{
  "n_layer": 14,
  "d_model": 160,
  "n_head": 4,
  "n_kv_head": 1,
  "head_dim": 32,
  "d_mlp": 320,
  "vocab_size": 2048,
  "activation": "swiglu",
  "norm": "rmsnorm",
  "norm_place": "pre",
  "norm_eps": 1e-05,
  "positions": "rope",
  "rope_base": 10000.0,
  "rope_fraction": 0.25,
  "qk_norm": true,
  "attn_scale": 0.349,
  "bias": "none",
  "tie_embeddings": false,
  "parallel_block": false,
  "extras": ["some layers without positions", "some layers without attention", "local attention windows", "shifted keys", "value residuals", "hashed n-gram embeddings", "skips across layers", "LayerScale"],
  "init": "uniform",
  "init_std_qkv": 0.0188,
  "init_std_o": 0.00355,
  "init_std_up": 0.0188,
  "init_std_down": 0.00355,
  "optimizer": "adamw",
  "lr": 0.0025,
  "lr_mult_qkv": 0.4,
  "beta1": 0.9,
  "beta2": 0.99,
  "lr_head": 0.00914,
  "grad_clip": 1.0,
  "warmup_steps": 547,
  "schedule": "wsd",
  "decay_fraction": 0.558,
  "decay_shape": "linear",
  "final_lr_fraction": 0.1,
  "batch_tokens": 16384,
  "seq_len": 768,
  "doc_mask": true,
  "z_loss": 0.0001,
  "train_tokens": 194500000,
  "steps": 11872,
  "dataset": "wikipedia_en"
}
Each number is 500 + 40 x the weight over its row's rms, rounded and kept within 0 to 999. Layers, rows and columns count from 0. Numbers have three digits each. The size before them is the row's rms in percent of the matrix's.

# down: layer 7 MLP down (transposed), 320x160, rms 0.141, rows 41-69, columns 0-159
# gate: layer 7 MLP gate, 320x160, rms 0.14, rows 42-69, columns 0-159
# up: layer 7 MLP up, 320x160, rms 0.143, rows 42-69, columns 0-159
down41 102:461504551436493394433500521511521484500529460409439569479530534516531509493493490530536582567551438462521424501522462416417465443464549484503467504530545427536498507524530502473524491529513500511470489574449445504550524496469498579490589525500576537466512532511554542527504456503466563487495529522499580573443506477476439526481536559492465455539536481493534481478545487584462462526541513580421509503504454543523560512449465490495466489497505511547447526490529511501455477525509531
gate42 095:472483516541483466511512585511476499475457449523463448506475484447520550538623437579473445455492500535490530467518443523448512463499433474482548436479555533494498461537542441447522511490486515466519505534425531521467473483510455587529482487563532502491470541529457458527487510494468546502499449454451483559488454603526514486488471475488525440436502523486532500507491553533570453512493541428522455516457429570525562546502493558475491537467487591552444546509538487559586477478551513
up42 099:516494464561420569565503480553543509479448530422499511550485467548548465484519500556494492460508518469465538493444534457507527506481516521476452522457426539500555518565491522513536514557498530464498530538531531453540498543498567451498466433553569492504525500483563507509535539562485491548489520469518509451462499626539567503569491602521540448548453483532488495523527539471568502572486425369482464485600484518532563521491495516500526504489482533500531477463502521492444464516502556
down42 098:543478456472428482485483525532454471512468450530512510565543551470444459486583486489541480532523495570485542459525416493401489553543461509387453514462450528474456441461518452500556505514455483393496502452458492548508503523509431554474507466533497515412477470491476479461508552618509475514505482528498525633498535501505540528517487534527487427478518569498475469507550540480526524481528525496505550541410498494549509494501445516462518523534525499466487503525467494497533498419554539
gate43 101:500541508531491483490579573522520571384559508527532558527465486471453451531513499499496478448546542521507406501511511502486490467510497506580525403469493458521487481558514409474514506503468409513548511523540519501498506423542561527525505472423461530474527468488516532401541479462497553497501556566493496542474525494540505474560481444469573409470483578543517512554502541514449452489470498496477505458499512509456424504524565549493475449427493457467476570482501465510462561477518497
up43 121:503520515559485514421536557513521576523511504539520538494498501432468477511511457586440499500593446513477457439534440461446482491468573447500420408447443542542512450522543457485479513454523490460522515564545473529501461479489494467507468398435578543489513509576476452459517515516459488522492517557524558517487533538483511487507469528493540481548474515444521501528464533519438467491535546537520477449487451498526392512524508469529425490500515513417551483552526541527556496559550550
down43 116:505568480537551498451529464508552547503501484554488481541576430475505482502474498551541486529503481530460410525464503408494520468473504545555516478423365483537508436484514534511490552445482492511518489478546503487489529517422513473606512531495469522581511483525464494491493530470515540491467529502559507370543546500432529475499467533535468476526504485518501526550569503487480466497547483533409435405520469572528471421514541483499512503441475500486545488490488517535446546570514506
gate44 097:539437513510528393427516512480507464541498494536494545498524470510443564510424511463492498516451509475491466523566498584438454569566537455510476491518469487475490484510525506455622487465551519511539545467474519402532472411441510468511537547506500497469498457557524475577482516445491440500569524530499578522503526490528471504427489479463483467471487491522520535573528460504534495508472511589514498505482519559504450468500459504507490496439559527510505656469543456491511490449508490
up44 099:501475497474455485511613509431442521560527537469523497530524501489483460490493452453395537494444519536548498553535506451556458596573519452486503519538494514446524522547496458459470506507463541469570465532515446486548541500555518448462471501450501500517483507435514474459548515469397440478509432438484561490486502424544545496431565447500526480489546514469537485520529465503528481524472518482562498538453484599540456509506538478525574482523501532520478525442516477522467428516473402
down44 100:534548460494555445465529495469501605444537540497500495524477509529497465531468516476427526533460467485527491433423520484522453569503539514485481546524543498482534526498502541478451589450521507461540537497413416531516452481504511449513499524577493464443481500530509470483439499505536474506531537456463499431482480458519525446445502520520558534477496461446423458521435493497550437599468450566539481549465461537573520446553452520518583515463532497529498568475417554457502506537531494
gate45 109:490499495483491493533576530509492490536525502533499457557521500488483518496515537480534419495530527468475473488557421476397505458552533490551537417536450584450508536479577514497496507498515542441428510521491578493527485431581530471481561504472512534488534451473485511500519511499537485457477521564488450524521501539519532513459485489503558519436499538548523492495481452514456456629503492421516489573593424516550539474586531487485467407507507464580465529478533543495555540504526466
up45 110:508475520439500530519527508502452504496487454502550509488554460455520437448457482530535505486554512596466503447586410447537467473511536537524466466498439550512553514547498443427397489533499548480507446523499526526520532457543492556443478519463490466436555478541505620529461542563451443535451534542446435510488513470528466476536521539393509512552512494484531509493485534496518463498522458551429556542539475520529463507521506482487445519474543425440422524493503510509522513515464444
down45 109:525544484409564529501526490445455551529475520539455535480516476509510468496544487505492476524529515471530497455534429453469390525457519499413517434462472532482427457520464475543462452483497475458517505497436408555500466459545498494504529510525459475467443436520478564562491495591436507476448554486527561515544530555530530529492497491421532570553512454568549535549418490524491513529510549575462453503523428504517520517537542477487461541520558502522421473518523462541532540482467464
gate46 104:527528469512503512521608508497599471470541520558569467561485512475567444542496512483517452449560564500523543520491505455525492513574521424514487470456506515530508505508551473492490462477429516485478511532494529536477499545544552509421505585478480489461556547547492501511530484457486556467463490483501527520500505469517457557508530533512564502507516469468526466465421533547465443438483552479570444577451479463535566551561440463438449585488498476566530475476508492446526554476600522
up46 099:548520518408522466556471514421520517440525589469542572498526519539514531484485416549544583464489521551493549501468459537531446512447486513484506481457530462638558494490512531461500477510461469541460448496566474524508488482519585524460503475459515454541501450535541458557518433527521494503532476530486522477526478524459545466457585521498511536502513521478557485506461398516540545506446483497515529485511510523437488546470488510555456428423533448541454525512519496439509487467423560
down46 100:498510502496429475461462538524486523494474554455471409535515429548483497436501501495465493526523558465539566514491534555406591479528496510432425510477536573485545504414490488456492509592532479515587511505505579490466468482470513528394442543478502515492481539548506512500538550506540502514496527541512506393431496505499514482602465535504524489483485502477448514536489456532471490447467490503547477477482486498518522497441561489508464415487542513558466542491482543513503538491539382
gate47 084:548566516533508537572522519488534551555527577529469520490485553452445523482483492494573534539399516480433493500441474470530496476510536520506493460492441467478509520423534500514531530475462502502447541554578484410484462531542501442457539468486554496456459514515520533417507464505515476531532508548516477489460557525482509529506510496497500477445503585500468441510518538418529543441544503558550553594511430499498438464550470456504409516415446480445497427504559510532517523472546490
up47 088:447523470466497473414500466453539398404503504461446459503519483402495518561525431503432506486485498516497512494516536526527472507531526452530456439508454486427457461482500449487567517420504474506509487549479531482472497523611464536474589521506475525470473566572478473512505444500488479529541469499525460494512496495580453489557538483461542531457538544590479535525388513452547551535537525444519493441491512541508514464462522515535501455457459444452497525503474580464469464498511484
down47 091:522496440472439500488499528530572520588524488576550565522438473575505498533477515512499555560459486378498482511363503543542489481473539522454527508405445507497455559494504487482509485476475502482477514562504482530496450516455505474550446485572484569487497469498479504493539474465456441503556504493503513442523525531523539535528517561505591492491529465481496459513495556467524500518495524460520518566460495530525584511542507460498450497389446579471459512525522532447442538474556517
gate48 104:497540476490522432537562440406536533472595469505485500498454496566508551538568534555439520469530506484541478459536531481513489446490536439536474461430442530463490538468505471471493422517487486502549500478519568495458446517506463553520505560507551529505454495519535541475547441506488517462430507481518439533483531520433533537516520457454528512522520485526485569488485549458492395569446462539595496581498512461531510547498542444548510510519523476466547531505481487512485633454541512
up48 098:528381518531492538483537563511502515497480479514447451465503500446504525479502414514516500481577479524465516560450435496526492476500404501512570525511445513426579466468505491502442522512600543461482517578439515540517507470544507475500475491444496451497495520485487523505474517489508500488491455476496452492418447495485488521448489504499429445483374496525440437575544502572445468458517482504528536421426437511429525468484533503507464480504510497559458461465489570483518527571491529
down48 096:508488484451503538489468619512470506443546508598539493485495527452511453517490480479502502476445470455447526513519491415494511561481427549508538511517531532515539435556488523562513503476474492509570421588424505519446518430438484480444440517570471512430450465466490458498478490445518520460508443521543494561491409475589539481479532518463494419478508545527446485513503501534482489516551484454483505459496505500448593492495470550545423543487459542561470476504538524510464553512530478
gate49 112:545478563482536513483565522513512538520509488549526546447459521467566549560514499529550516494463528490608462511532478540490493511526413493542507516490509505489520569488460496445458525437500557512535557502499530449526550509499541614531472519478552511458426416486546493481496481482498469489520511493578460591450539510531427611560566448472530500506567513545525621497517516444454539526501511439482543509502539489476451492443559472521521489503536473463502550486476491475535466557460507
up49 106:489465534398423546467479490429531533431517439497535465489558465518528445523486527476505492540485475532519539501494561504454413513536554491485508431477575562480495502513486579537445560444504479487550469498445492432470482529486490496515461546513459556490502411558531458470422508503475532486458467489466509548434492502533480476464479593439476568446503498461504427456544469545550481430476474467431567480480497470456502484530564502523469469577456498484469469475540514427540466508510462
down49 102:429498547477426494497437526529502528440495494462458494486518453447414475523537513489466470555446462506383517523584552537495472430504537449563490492476448456533505401465491534491440470483502472499515484481527540470519448526523475479489492489511523496503493457561521463470466490477420517526544504493399528515421529506482518466513501553472484456461496493465420460445513488523601479458541560494453529488480502511565511540484548558505541472430478496421446512525522525402542539456485449
gate50 098:480549516448519428528521476573520545464622436483523526558479492477477518518468571489525502544528555504495481533484485492518523525530529523543441554564539466432526478496463522431461461534557471515493479486494559432526439527502435512467576476537503447444537483490522490471530500460448503546501474464478508532533498546522502499511544496536584439573449486504526532457458511529454490471431588475531554474495571581522507420480488521526548475468590467518429512468484476489560492499593500
up50 101:462517515499445502495572502519520550501511501469453533415501505467476526536470444488388549507474504494488515505435506537519504557444476555475506523484488538425536448494444489489480572498527548467531546449466444552484576505552517499431476494513506464534456524572568529445520465423465533557546524453467501532479476574511520483543594488530478437481531522523492491477450524451450500509420593436477460497478487536461482528538518504496458492528494468513478525577550427428586539561504477
down50 101:470510517424524528524529506501476553489545494486487486474430527516453523445534527483490519505534529510470549508489438515550489528444552555533484483556532527534527496575484513445516570486423488495451519465509328518490512489455486455461488553442486554520505491522482517481483501504544571544427548511491515448472470536540542481544505547509495481551513440479560498461478496466548480588498469496517547477569519556531560507462430512496427459521434432528438440502504431467459575491458437
gate51 102:481489488511542415556453498552514553557469502451511537519580457476545443556551467481521528512500440459507519574519529530479513476470446553535605485482514493492477475475513510532501534547467512568577488462452505560493525516528546528475536512517499496436476474510455552415495559467458525491495460589470555537475493554471408553463515518498450439490455497502540486500413553485539461447473537438504450518592495553498559520496555544536505509407550478509440466492538523481515529509481444
up51 099:571456454482499481544501480549483503496434536512459573427523529519462498464547530495465481513518533473483530444463507497505430453449524451534554536509528480528474570489410455475507513492547478572501585491558459537444508569538545534568469441455526482467534525542529384537470562579529489513518485500495499470505438496488445519520463500498505470495461482545505490532488520541477516503475440455513485472472436509538588458449444502536575482482450512491507589580528449550551554499569474
down51 100:485511514506512517524479475503537429525498510437490429530533538496456510407510499503557466512555511491466444603494562528493420484527483450469511494520496493504583523489549477526469483467548514575475497497546469535407439479532470478423443502458496521480399472466485601521495438476468463442536581454525487474488517473464581541480515503493552514491465410444519479538546468501436515508510491543514465502532496492477573440512536594520452534459481541494542523472529577485493466470427500
gate52 111:458523488577458380546506523471567522554535532498476468540494512447505546532427506415540535548512465539491507516534456561520498478553496498563545520448464525528394443527536552498616486548447490482523438462525587507574486522480436529520533464542500497519494482490468531483542552470536439451458507604500518516471506507495485412490524504452504482448447455501530511479453525481556433507542526486485504484460495522470504524513550521487505462461571449522456474474510566464506554515490457
up52 111:484489513507481533458493511527576535510539467481483619431521479507482594455472455476472475503499460513442489461481448541455521490525544527500498517477552528519488595625459464494470452496569496458500419474491499467509479474455475480519450483487502460485508536499548478529470489530538469584574542477482460489496493426496489491507500477440550448573541485464477499569576479520476475564512531476467513533440499453486518473467477395523508497495444595487524564461442480543464467479417548
down52 107:481564524436515493471533473572516524535521484470529510453551465572436519389554498557490492519533478491539509513500445489571514531483536497477497450437477565528484582492473444527477527509561452552488466528533509478475407520395501538518480549513603453463398493505457491518460502474447513483495453455460468488509488476465479485519474495526488427489504492458469507487520499492433467524547475473500479501498493553483570504420577434497464467552444466519537508430473457519572492511404493
gate53 101:546504496429419562582496508543480537506458483575501516549503471469539492487578475433532490531485512479527497507478514542560455466545429466514496414499469503489448557569547537542576524463490436488493515432535525528451452462582499445545502489558542473440499526538503519482525433495491504516483512534433538508490473490487520504504517472488502476474470546483531491505520498502536509519543437515485574607561512479469525567557427580416490467483499487560562566486542490450451487446536445
up53 104:533403514509518489451459526560494467483507475563504442503491522536477481528488459541561517545587516520519475530539560476479583464476458503483486528541543489495480417462565428456468529466454483461532557528540492571470559542502492493475577494567447457499518458472448548404512572407467449509492480513490588520484473531514516478471524459562552494490503477499513527511486490515445576482476526591559519487472472521507480447559569470495507444471521421465477462571504560465480477472485496
down53 101:509467539536497519464491480496520441529448526477555511462476437541545452498485455516533449476374453520626549497549504477476476496503443491564489455509467473474444472484492450500458545446526459516539541480443593494475487552463447393531529483525509518537450508463481544478506473490511445452475419529531449485502452502467472496511479479500516480489438534540468412464531499474447463565475486489509499492532540489451500448425461566563542484492475472589476484497539543469594490546472531
gate54 109:462540487515450526464583473528499566527508487567553504462502470397490506523423518551542472517598502429498484511476498499490440523531487482489450473507518504485486390486529488480508503411418522453478447475490544475503511528475553568559453489516528505486549549398489467502518414534521474479405444500488495482437436444507498462579483525515527483532514512503493493428498538476544465542405563505446496518452469505525470555465492548505456419531480489511475493535539510466537521543538519
up54 104:562549512463463527461523527549494571482546478462456464488467525500552540517533513583512547504482498489498455558512462526467442489478432478487562531545465527527567504543466490512539533515478474597448504545526487604442519488508593548498533519510510467478466470477485485549497523585485558556485523433513474481499446443508503424550514544460483462491467484562493421521497502488440550540524614451512553488603560466482456483521484546482484481501483545482468477561565522495417516522485485
down54 107:494490479495496442531532547499555494491451478584580490476466545510535452495467479555537433466509482462462520517432442562534525495467485531512457492524494575527544430514453482510481515558478534475488534512510535527475486483556549555481493501604426470566531540482486521564539530574490462506496469418465514543459491474487508528481530405528506493533539469446539538587537547507523530534482532472488498580467510552481447518524446609456457456557487483418516459519550531450478461427510504
gate55 106:444424446559534424549516455523483438487444487507497482516527488550515466478525489516526504474424479394499498472593515545519471516486488413521583486515502536479537480499530521488561407485482465523500457493466497501444467473484479542514517555539550486463478457531441504452512489534439506465493482525505442543514545478566525508546488470443511485389538457555505500446454534504536503514453507457482475610525509505487590508532609491460486555473489516507420464516537521449557523534498455
up55 105:521577429534483551487532493469449512479488470474482507517459551454500460459467498500504601513421432477471502510526522460576479547518458522531536491494444471480477455482444549485463462470528492512488435453567499530503472473492584523548579492558473478474596526516526522524538486495485482503472508559464462533528565494530515532641535466438568538420501458532471539499444514469508429465468496517454499510481561523437516493531451478478458499515532466598481576455561497472511474491465465
down55 102:522568435450623486469502496519531527502466528546430540558520475465492496559529507538428488568534550535543529496531484467415480500609554528504441470486543459525519497417515488501538467464491484469479564575529413506538551508478553500491471453518446483526507519496534505525451463518451491461452466500561455556490517484490497505494544519453497589465534518465524444540562517537489491510539453491466531487442461468530422462431405460503468468513490491442475485546445526538456463490516538
gate56 101:521537398509527430444519494586507495516500508510418511541469483487481503500480503542563492458511491476577550458472439474452479521553480519483478549474486429434527519556534523466529386440492462511487521453485523537425547448454537500542577547480523441468497520429471520370505554463451492479516430512529431554512506502527529552484463453553480450534484470481493512542493540450504562450504556520501485453429518486540487481559514530467442476488559552508510537524483474499489468544474465
up56 098:539549483548474489523515478475518526507563521573523506537460496570420509527533597518474506539549543498514472534488439554419490513566531544471523487500510536503534472426531561589515542521436502544474566503459489487409534513492460523534512532514487463474494466489537531479488461528500488453541464509550505504422483554449479517477475517559438501550441468426527474470469561457568524582480514492532533482500498511482436426462462580450570453536505530537514415466458414491488536491473495
down56 099:568515521514532502563526469522432515495535527510533499529444556490468456500537476438482411517537547501474409508523568457476537457473500572539498550551405526443511524492511497591465494569480543539559527434562444514407564522514501498534558480541469451484501514469448463472524531497471493561504577517542472489514518523486552533506499447532507481439437595522454463511479434513448544499467524514536513454520440495523487506520534484496548468438559547502475520523478501467502450462605509
gate57 106:494430467485497438570523586489570562413581474490543540503487487444505524528477537523529437469526498449494536514413468546479433504525474471568493509483513481494503510495522507479530518505512461552567499528533502589458432552487523527526573515451487492345472503478468471412525480486470551489470471546554452627484502470516458533538536487515488492494506540498493531522417464481490505445480539458499500481470445470538468513545479537483510520415532549468482523521530517459459487510476545
up57 102:463522468440464516458512450542528505491448587551443499506552452531548525514541531503445518495472572510523523458508495424531502500563467524502575438516507533471499484565473488521451456524502461474476485505587528466513523476596468554462433489502523495576523450540547563569495512504571498487550535461483502467493508525495516509498495482461547503529496486524506490448460536496512525502417441463466507576583565477446579527577495500487524484591486432560506599503520437469531515501478433
down57 105:568509532522483493510494481499467550516488543463523467471498482506581495484470485446504392494532521525561434469478502514571502502573484461468592458460498493481565489428512474561512455517566456530495498439533516579438450555550546567496485472450481530464473426474507441485516547570481455510414496536478496462442549476535515537506520510552445500562462551453476522531508483511474506443460487482538456489487516476379608531492516532431504525505525469508525506521552449444557484530480501
gate58 099:413480589471527523549503431554467485530479520524539514455526475529476536497483479482469521456488574486513508525447452515488455495504448456527492471595557477490444472436490379454442473483466535526552549498454478525457553449513532521509493527485513564447473466456551450469541561510489504496536509542533492660519566509491517500540522391525497466494488554568519507546477463515508530466378442486525485502485503549476528458523549507538494498439526516515485557511460481501497510505482484
up58 104:466536475510452443491536532443520519401543502525479456487509508458439502506547376484517491501491456502501520521551533538442497472550515535577528556511480514545528455538495550492529569488470469515507393522433535454480458460545478548430516533516585458522465456466496577533536445499459530519498450544483479474464510498504476524541566575486521510478506444516503471496536499442503411512483535538529540430520546519525449477525476457604503521556480432473473450454531475529530525433442520
down58 105:517513510524537431495511539487525480529464444522436506534493394459555526505486493489491468497516454315509497530555520534471549501583505546516478450519518487477527508501539525483533566487547472516549531504508567518437506434479495574455578445567511497503419456426478584484523509484462478522539527488474458486479470446537530516457534463427525517494505575529571537539523461472429486534507521523473550467524478487499481541464458502525474458512549535477565520529564509468443483515472541
gate59 101:497484466478511453475501523504557463521501496512474479512478467522495482464528468505488519448509482546503527461564417499429484537534456528486532534478554484472530476530496393483569513500569543513542477492548505500441475513525454455460535516535579492445475509467565429525563560558461490548502464569582540602422495495567528577523580541516558477480488504556507436498538524520530571512470562468530512557478511489558569477527533562543426442469533550475477480533523478452517495513442463
up59 111:546555509468479525537518505496516531548547496461541476525526514533478455487570443558457519455451460549548460492555435491442516511543454448489526474533562483507517563451468522444515483514488456449505547512490493523517559525554461569447511539481504526549516506459586489527549565453483474496585568439553508520543469507503516537521470498550553399519479444487488427556542528456456465440490469442480461517421499427506520447508526499603521417528508513492503486546505432540493574480513517
down59 103:499488528525536481524465504529469490552481541528472536564500581574467494490556539540508505551543528555482509480476427475456557562442495501400470525531496469530491492480560462456523510556525471539501505536521442499522549501505499542526564504515470517409474500493528476484551463507464537575488498522570498550537494546497444487522456494484588515501509498541584477604491508464535481461505494519515520441406541449485534381520517459464508430466551510490492439576480502569574543451526470
gate60 101:558515523481480454540540518473577534533509515467504556501414481492513574535518542481502492468486508471538531509498499501460500488498552449548464506481499513484483475526487441453466482490431523458503408556451513465430449491474487553515512575450523450477552484494533474514440502538430550491463524478550489499432532431547436551505472499547536437511506567502481499495494494488498548559469530505540492529650534569473472584443478410509513464405459527437507497505532542479540542466456555
up60 100:544518523532518499480479457546543482506527560489499540441436460537520517510501562460439506513469432505546519546483526418543526471512500440464529461464480475509545416549517463412466482502473501536417393508515486485517497509545461531423535552501559459577483476456464481481469496497459534497463494484521501526492477418490476485520492504495442475572508591463441498477489461486426499559432475548504489514505546513462540556450513418513510524471506467490493558599490454409564500420531506
down60 099:499546523512464454515468557500493447557541606459515484527531504583543470499495565523573539510488460627520486480515577474540572460496537473506504503464493478527507423585549483494483463519533476503447417563473470536451414470463499487506506473485482457541529478518509505447519508572431520516513462491476496433451443446468562517531466509506476492512522536486485495508550434538434495546453450551504545549499570541444474596473496460570514444505462535472491521531508518485508537462542529
gate61 097:486531516400474517477530572424520517513526448523485441485475520461502560497522554499499510419548497497517531500467407459514522537550490478524486497480525591499506508497544435548574483473447520451448451517449501493559498507548491567451493489474418491447475510485458512595533466477458465491518509535573540489466500544467495464482462450550585403572565481542522485543496523473463431485475442457542428532559455522511505516478514516481516472464451516506558521490506471396453449501494516
up61 099:476452454511452453506409431550459489477482570500487493456505492536563462501520516480517499359554443539490500534508528441547509524476473530509470537522483436556569543519539587507474440536522525493469570477402511469491560514493555457457479483508446510533491542473441489511514451477499485524519482435478515505539469505524515535503544488541561533494560540510503577561512476478506531491580516534512503568534470558460541469489501551541441391515525456450463514501548476470411500463523500
down61 099:501492538564451527463534487552493538500565485563526490477533419541510420528521489506493510462492464564470491586482521468521532472479438498473575508521464446459444507416485462504531507572476483501523542567475546537485529475548502509532491511531458435488463463549523499429546507502477466509608523500558455486493487463499460510483461475546501491527473526456557551538460459473448501488610467552518536515432482541472466470544555553496522481421515569537565595508457553474519423453529505
gate62 105:521496591479479428517479432501553411554524489507465503505462468548458615506465548539489536444482550463617467531496450584508462524471540433543536495457527493391494490457508500455519497531456477499501548521514517454515480482506514525528512468487495510459441451448482485471470546488507498535513519508475502498472579555606491527455477483566514525502510485570499585465482536395454459501447463464475492561496515503566508514485515505456524478470464492522496555592469522513535492549448486
up62 108:503451544462557482489514554528470469477517472552474467526612493545469564613553501493498471504477531519498427507442472495446482490496439534510524530540456584490485486492529553568595533468486517498518465421446519468501539482512505464485557513515472455488558494546533531492523445512480529455459566509504511469451457473512559486543586429489581507475548488548474509524500467563518524527478422506544515443542488488559539425491536550401511479431471573468501486489453525496532532471490530
down62 108:491511496498504577519499486538482509504433452569554522474532474469445535511479537468532541494566566503493602454421522470555461488544494492496503506496532474494445493423445509478475453474522493531462515499534537498519538502457485577465476529505419457527463531529505433498544517574522481486476471507498524396538537504566532475478480452533510476473538530519533561449515441575483520452483489452569491459497507552419557456471556508556486440437536406546491490542537419491537595485480518
gate63 099:541471519491515519499559452477528506460520441501575450524487471512461516468401522477462588436507522476429504496545563480532511508497540484581565399549486420491534518511535390497424466465489507544470467451531540561521487489460456464489478479603483584511469515485469500507501516513545518478558528486534529501537485529499501472502481516531525441488535484547441481436443488475506541474517522464502457514501516453504578531496547558514485439438488432553516538466503482451490510396514579
up63 098:516496522492493474453492465488516542541465437492435542500514463449516469568509484535451500572438514538448510517501548548550503465473460524501434538501409515546534508481478442492454511394521447580537518481453487503537573451531480504434447460484539548514496527507499498452482462590477474512537475547487496550430456507531503552448515448549563501490503579554574559515589532462435481474454453533464517540446479517486506490464570505537544415467561531442524495472517499563500516532486506
down63 099:535469482534450479451536465535508483504502498522464542536495462532509496588520517469492450436509532496418519497504545487531461560526510534565481466518492504525514521505541519475508507443453516535431505484476494489491648484506375514421464542576487501530508512549467448526470472554427603515515474542462461536475547518549509532481497521469539553493471522554543544389594531479454490467460494473457454527495432456496575506481551511560481438517528441504473480518507446518507506474491540
gate64 101:493527599515543459528549554534550426527482497492520511497521468560465488581402498434500573460476603468477495482528490515501524484536569534547503489509464480459563526498501519473505541561559538440505442472516565430384542502532515496474465519485524515476468439481496484501514481490517492490483550474501440512443530561473504508428453541478420424518471466542512516506472499457439525425518524467496430548534533540567468505541513540513463517511470463516523515536563510432526508570514573
up64 095:459523597573537462498488510582532456508511508519498469554526523552486511504466549463487503517438489508476488511560449475499569559544537445472572383506466522493534543488530533509486492441495491449488455436441483516438488502502547497539496465500551584517462476416457483510492566477481485530486521449537475506499522529452504465505447491500441440488511502533504539497461468538514569524516582424598572544501577590500471534509524511461436505492543470513514538511520492493528392531529547
down64 095:452475555551536544523510502493542447443459530527545432480508450519522508538494485492457517513472558568502492516497503457501544541516528484498489459473446465458523567423480459463461521527508477510438464485543371496502528508528495514490452477557503520540501428433539564471510542443519466555454447454498486444501458487407484462518486515476494491520483440518522457540427443586507570475556541422510462490504569490472512421567532453555445485509485547540485509451579524512462428531541507
gate65 100:464526552534554502493539488461547526498539489452455460514520502502469527458496472425510466509503501454478475522473470503439446459598506473613532473555511537484496571466527490466461518491496544475523478504512528448436464504477437609480482478440475543452493557520581512496504510509536498509512492611555537508468501538576470488425472505540403402456497532553543511469555444540541476428484512444486480496480526565508508455482482487516497462535513539557506456525496465479473619514498526
up65 104:520476471417505421592482564460506532478507567455533533446516466495574466533442463560487492457521474522520520469534536508455483502484456430469501526475497454455500425522473543540557485546571502491498531505424503540515463443551521525495485549551529438507513469460510421507480490513429470503403447486430508540508494479453585528510586483458517491469531480533582490500515506487444553478459604517487535507512505454453546499519563497515582518455553521453511542496508468480423476531491469
down65 101:524523479522523529409527557497481543564516468453488512517491522451464487485548450482518447516550523493508561538502474509449572473598444472550564520572479459485504495444557447454492523499496548519513516514479549483500451536555497554402498492473459489390593511533496526452582521536531514545540546584439473510473465517484443499533527479526508504472497523468465493548485509452464419457454520523501583445496558467509594530560483470579493528489435483452501498538487510459509519519495461
gate66 103:447545488423469511536537516491537459453512496438537471514452452503532495496446536533521518486431514482489462462510499534463500473515431452498559504480503522467564507559487559490515419523501531424497422481537581525514499522564456462552458541448520523528534569441573468568435497517412562514550528495467515493465516532576501497511500470436499508538536520544556504506506562470498456463560548452537566497464534468546460523510493422534520473456527521466487569421503444543456509518417552
up66 101:487455520462540510568516393539471480498530503577518470516515494493483534488486537493457629469505482516469535484486482512539607504478557475506486514496496493391428482517540499490517453496498483481506530435478506494501586602482493482429573508452477459533523466475498509546520528505513496476484507523488465554532485451486520458481579519502577508473497444506509467484476451515514526448467484550563405477487522597422535514414434498498528522451518463529492507476504488462602537577498482
down66 102:533492504480494568538550525555520563526441422527502523489454405539456484583488475504470482533489506462478594493472484515504487463432454459484486540516469467383471567575487487547462495581473560523509518429453490541498554614499543557484545460476464542577492546494502471508507452510517517483463518484487476491453488403505503511509482498477528474453478486573477474465459456483467525445545444547489527530566538524501520516486467458507513478490435544574426572521528534443513508494495505
gate67 101:512452433495415488453494507470518509436474477449575578438505463415542529500554550509479560494583530535469447538519470539483494503491539499547544509504494489429498493463489484513451509464510455523402510582505554394523483513514556468562499477506475446465501501495466445508558530431529530536543576538542472501478457506489452572493466450474502495505468577512518549479508504520545501520535499557514469550553538485436515504492563516404533416464515498478465446502543500448486460517565531
up67 097:502514533578498434557450516537481495513490538475484493416450438613497583533556490455456483528479441524450452522544477472483436529453506543520505521436479508528488447525459481532539494484549488555555506459546497473472484437499486502553474475517531533474540523492520516479518427522494485542500517526485508504451529506525497488433477572548575459490447385508507465540519591592523544542461471502516479508494431565551515480537518484543532457424459526555503519439510536532494436470441562
down67 101:469480461501453542526464570514504525561611528566477524434498447529477530488546429459486547555511503539450471434526542459535477484526551544601471586493456441459516462498452482494460524518469479518528425486523555458537508515506523494477527561439495504500514503463484496476563553470442477578491537541521446448565460517511482486528417515515445406453477483491463457503501478464528477450480538442477494514566547445473547483533571475473522450413503466559513483474476452506522482495534454
gate68 105:523503503473484566497543450491506478444576499502461465520452408500434395517504531464500460483521463468441507502442426438495537514549451499540531484423448499547492499503504549487590496504469450478559468468481499535524502520542406531467508578509519493486545588487487477451477473412464425473472446510495475492468455468497490545501506526522504505454542438468599498504496511484481488486579524513618514411445463470499518512554459484460484542446519469515478506518509451488560551510538528
up68 104:508470531456482559467435448510547489456516554541518555495518432474447585543476482521566473513558518448379509551483544487493508490503487498538547416458534466429592468495520475523530504495495493460582533495530559514487534440487470566508484495499556424491510531467512521486584486509475485461536503479504480494575500516495492529582543482513547438583525442456493511455504487440451464450494465507488506431437469462451495551535546508507530449510507438520511457481518477553468515518444598
down68 104:446419525454483514516553409505499516433480513518463511502475449473483459447484510529531477554530485537487495476516456506485592498421504582465464447442521498495498446533484531492525559491504417548524494455439478531504441442544438508497486512497455476413528497524439530434548470472514418513489478458514442417542518592502478494481478498485490587510563533510516462514494511530463472408566547465529515464472456454475496545533522540547523437491562436526525456455444502548529548484488540
gate69 097:506484489455448487538489447517466474459539461498472549483595505516505537402482469530454483514550529444522438456493459524498401463451520524518580573483479450431523511577416514491487468450507493504537498543461505491548514446497495534537457527576528511498542497568525439506490497460505447450516507492448431459472487534499562523536510473469463445494532556508414509443476432535490449473511469527480501455443484492495509524493531508604526419519463524550513458518547575426478485571489541
up69 098:417578468519477542502455522495487487532455505422509467526476495431495500530512474486507525492566493499472556489490472448420630460577593539563443440513556486517396508513519491501530492557447468378474535534521515468513535575485555525488507397495462486506532454471447553499501498452555502484493478550475544513529555493544500508458506427516494484489479453472527502515453520437477535507477478478508465525502522470500466453491501487471532485507508427508498514473495537556466509475375531
down69 096:481521519537499467474442498501522504548400485465539438427452407483489424482469542472527509499422533553467487476491473499504571525504492417610524478480514524464480493521432454582490497515513523409488558491509591483501536568491488488459540533507513525520556471499512491502504461522477528526489506474451502547483503475492565498487498414525445526497463433484532517574515491435440515521548438479517463507468451444490518522498489504451527627449456446432483539423506469538478541477492510